{"num_hidden_layers": 10, "hidden_size": 64, "num_attention_heads": 2, "num_key_value_heads": 2, "head_dim": 32, "intermediate_size": 256, "vocab_size": 1024, "hidden_act": "geglu", "norm": "rmsnorm", "norm_place": "peri", "norm_eps": 1e-06, "positions": "rope", "rope_theta": 10000.0, "rope_fraction": 1.0, "qk_norm": true, "attn_scale": 0.177, "bias": "none", "tie_word_embeddings": true, "parallel_block": false, "extras": ["capped logits"], "init": "normal", "init_std_qkv": 0.085, "init_std_o": 0.019, "init_std_up": 0.085, "init_std_down": 0.0095, "init_out_by_depth": true, "optimizer": "muon_variant", "learning_rate": 0.00951, "beta1": 0.9, "weight_decay": 0.033, "lr_head": 0.00897, "warmup_steps": 0, "schedule": "wsd", "decay_fraction": 0.929, "decay_shape": "sqrt", "final_lr_fraction": 0.0, "batch_tokens": [8192, 16384, 24576], "max_seq_len": 512, "doc_mask": true, "train_tokens": 90720000, "max_steps": 6217, "dataset": "wikipedia_en"}
Each number is 50 + 15 x the weight over its row's rms, rounded and kept within 0 to 99. Layers, rows and columns count from 0. The size before them is the row's rms in percent of the matrix's.

# layer 2 MLP gate, 256x64, rms 0.212, rows 214-235, columns 0-63
103:26 56 55 32 51 51 51 56 29 37 38 22 41 43 13 28 41 21 54 41 47 39 51 47 44 47 36 33 12 60 52 66 56 50 46 68 66 61 80 76 41 51 29 38 37 63 34 36 70 17 40 44 46 35 60 41 39 49 60 56 59 42 40 45
097:65 55 42 93 48 64 57 43 42 46 52 64 26 56 46 48 49 46 62 42 46 69 62 55 44 47 54 58 57 46 67 72 58 34 61 82 63 35 57 28 74 37 62 59 44 54 56 59 55 58 43 00 59 70 42 34 40 59 39 66 56 41 50 22
089:61 31 61 33 49 57 41 65 32 34 74 47 71 43 72 51 45 90 42 48 45 58 50 54 45 25 11 48 72 49 30 41 66 62 50 50 49 59 29 38 32 50 76 53 32 43 58 41 56 50 59 34 54 74 38 50 50 40 56 85 51 46 77 34
095:53 50 43 76 32 64 51 59 35 50 20 48 49 31 66 66 57 70 32 30 42 46 28 46 37 60 35 59 69 49 56 55 51 23 47 60 47 36 75 23 81 49 55 80 36 42 32 26 30 63 50 17 54 65 47 63 55 55 38 41 56 65 55 63
087:51 46 45 66 35 32 71 39 50 60 54 53 67 67 38 43 79 43 47 51 63 48 64 40 65 26 32 64 30 54 37 65 47 58 64 20 36 51 50 66 44 94 65 33 33 55 51 54 82 52 38 51 40 74 61 28 63 43 34 47 51 18 53 62
099:41 50 54 54 50 35 18 60 48 78 57 29 34 45 48 38 63 68 51 60 52 36 35 45 51 28 22 67 45 51 56 52 33 49 68 19 50 61 38 48 16 44 40 51 61 45 65 47 55 23 43 51 37 66 22 49 49 50 18 66 90 47 61 41
101:73 41 30 52 48 15 33 58 37 28 61 42 59 71 60 67 52 43 48 43 49 57 45 37 48 60 36 36 40 28 33 60 90 51 59 39 39 39 46 18 71 41 77 46 54 48 68 72 57 64 29 43 64 63 54 44 67 53 80 43 39 67 45 38
096:25 64 46 51 61 49 72 57 64 28 59 53 77 32 40 35 51 54 64 28 50 30 22 64 45 43 77 49 70 74 33 48 55 33 50 33 35 49 65 56 46 27 35 64 66 35 57 29 29 72 70 55 32 39 72 55 36 62 32 49 30 54 37 58
108:50 33 51 47 34 40 34 48 52 50 71 48 44 75 44 46 44 54 21 39 53 54 62 40 66 36 71 60 45 15 34 48 52 72 57 40 62 44 28 79 58 56 50 51 50 41 66 63 34 68 52 66 52 42 77 28 42 64 69 93 44 79 42 31
097:58 84 48 59 26 38 26 59 64 63 58 57 39 64 44 20 60 42 68 53 64 51 23 53 25 36 41 43 40 66 46 35 65 59 51 37 42 47 40 28 74 66 59 64 57 78 61 38 37 32 27 51 42 41 52 33 57 57 87 43 69 49 51 34
103:50 49 37 67 22 50 49 66 37 31 56 64 71 46 72 57 53 84 44 34 14 40 45 64 37 39 94 49 47 50 63 47 41 54 18 36 53 42 75 34 34 63 53 45 53 62 29 39 49 65 54 47 65 34 42 49 32 71 60 54 58 33 50 63
103:29 49 64 58 61 46 42 39 50 44 36 19 76 70 56 57 36 40 52 57 49 58 55 81 54 52 27 72 64 51 45 37 59 64 55 58 21 27 27 64 54 28 74 41 46 49 43 42 74 60 54 62 70 76 52 20 65 36 26 64 64 51 56 62
107:64 40 48 37 59 41 43 44 52 67 58 64 33 34 62 64 53 60 26 59 46 82 54 39 39 37 39 61 66 12 37 69 68 34 57 34 63 57 44 38 54 81 54 52 56 29 33 29 40 87 29 44 37 52 44 40 45 53 49 24 47 57 75 72
090:61 67 39 53 53 67 35 50 47 50 44 31 65 47 71 66 60 61 44 40 51 32 79 71 77 50 41 52 58 68 61 78 76 77 50 46 48 25 53 22 68 72 47 76 66 54 48 36 57 43 49 56 49 56 56 38 36 18 60 27 43 51 71 68
102:75 72 42 00 59 48 36 42 65 45 51 46 44 49 44 50 31 51 71 56 36 52 56 24 44 35 36 16 39 45 26 61 61 66 50 81 74 48 55 48 54 37 25 31 50 55 47 44 36 37 52 32 63 48 45 52 84 56 48 49 53 57 40 35
102:42 43 48 32 49 39 12 50 42 72 60 55 49 32 54 63 30 39 67 56 54 55 35 80 22 38 49 79 61 39 66 43 54 34 49 71 45 49 44 31 62 68 53 53 48 44 60 32 37 28 35 31 42 41 30 62 74 55 37 55 83 79 58 44
092:42 54 58 45 47 44 42 39 66 30 39 60 52 36 45 34 73 39 41 56 81 59 58 54 55 34 32 68 65 82 49 04 24 40 56 64 29 35 46 64 46 31 90 60 80 50 38 61 55 66 50 31 44 45 52 62 44 48 50 65 41 59 46 48
099:57 72 44 44 79 36 72 43 45 61 60 12 39 67 59 34 61 49 53 48 20 67 43 60 66 65 45 57 38 61 38 32 37 42 47 30 26 29 54 42 62 51 75 63 41 50 36 22 28 46 36 63 51 52 38 57 55 60 48 87 47 74 47 38
085:75 53 40 39 66 77 52 47 48 64 50 43 75 27 46 48 28 54 16 44 77 17 48 56 45 58 56 30 43 61 43 50 38 63 29 52 54 45 50 38 36 39 59 28 25 52 54 45 36 12 28 23 38 46 36 65 54 48 72 47 57 50 35 43
095:07 38 55 32 76 09 53 49 33 37 57 60 85 50 73 40 53 48 32 51 52 65 62 56 38 63 43 22 52 56 42 50 45 36 33 48 66 60 38 31 47 64 56 40 49 68 29 34 41 58 49 44 44 28 45 67 52 48 70 49 34 68 32 63
088:53 53 36 62 46 39 68 58 39 55 71 51 68 38 56 39 57 33 86 51 46 80 65 46 84 47 41 38 30 30 53 28 21 53 44 84 49 66 83 53 47 56 35 62 50 38 53 37 33 70 53 37 52 74 67 49 46 56 63 62 68 38 37 47
088:44 63 42 58 77 56 66 38 27 70 46 47 32 45 46 76 44 80 28 41 44 26 55 60 42 59 55 47 37 33 56 32 37 62 52 30 59 29 67 30 31 34 59 34 43 50 55 20 25 49 31 53 37 39 44 41 26 32 40 33 53 54 23 68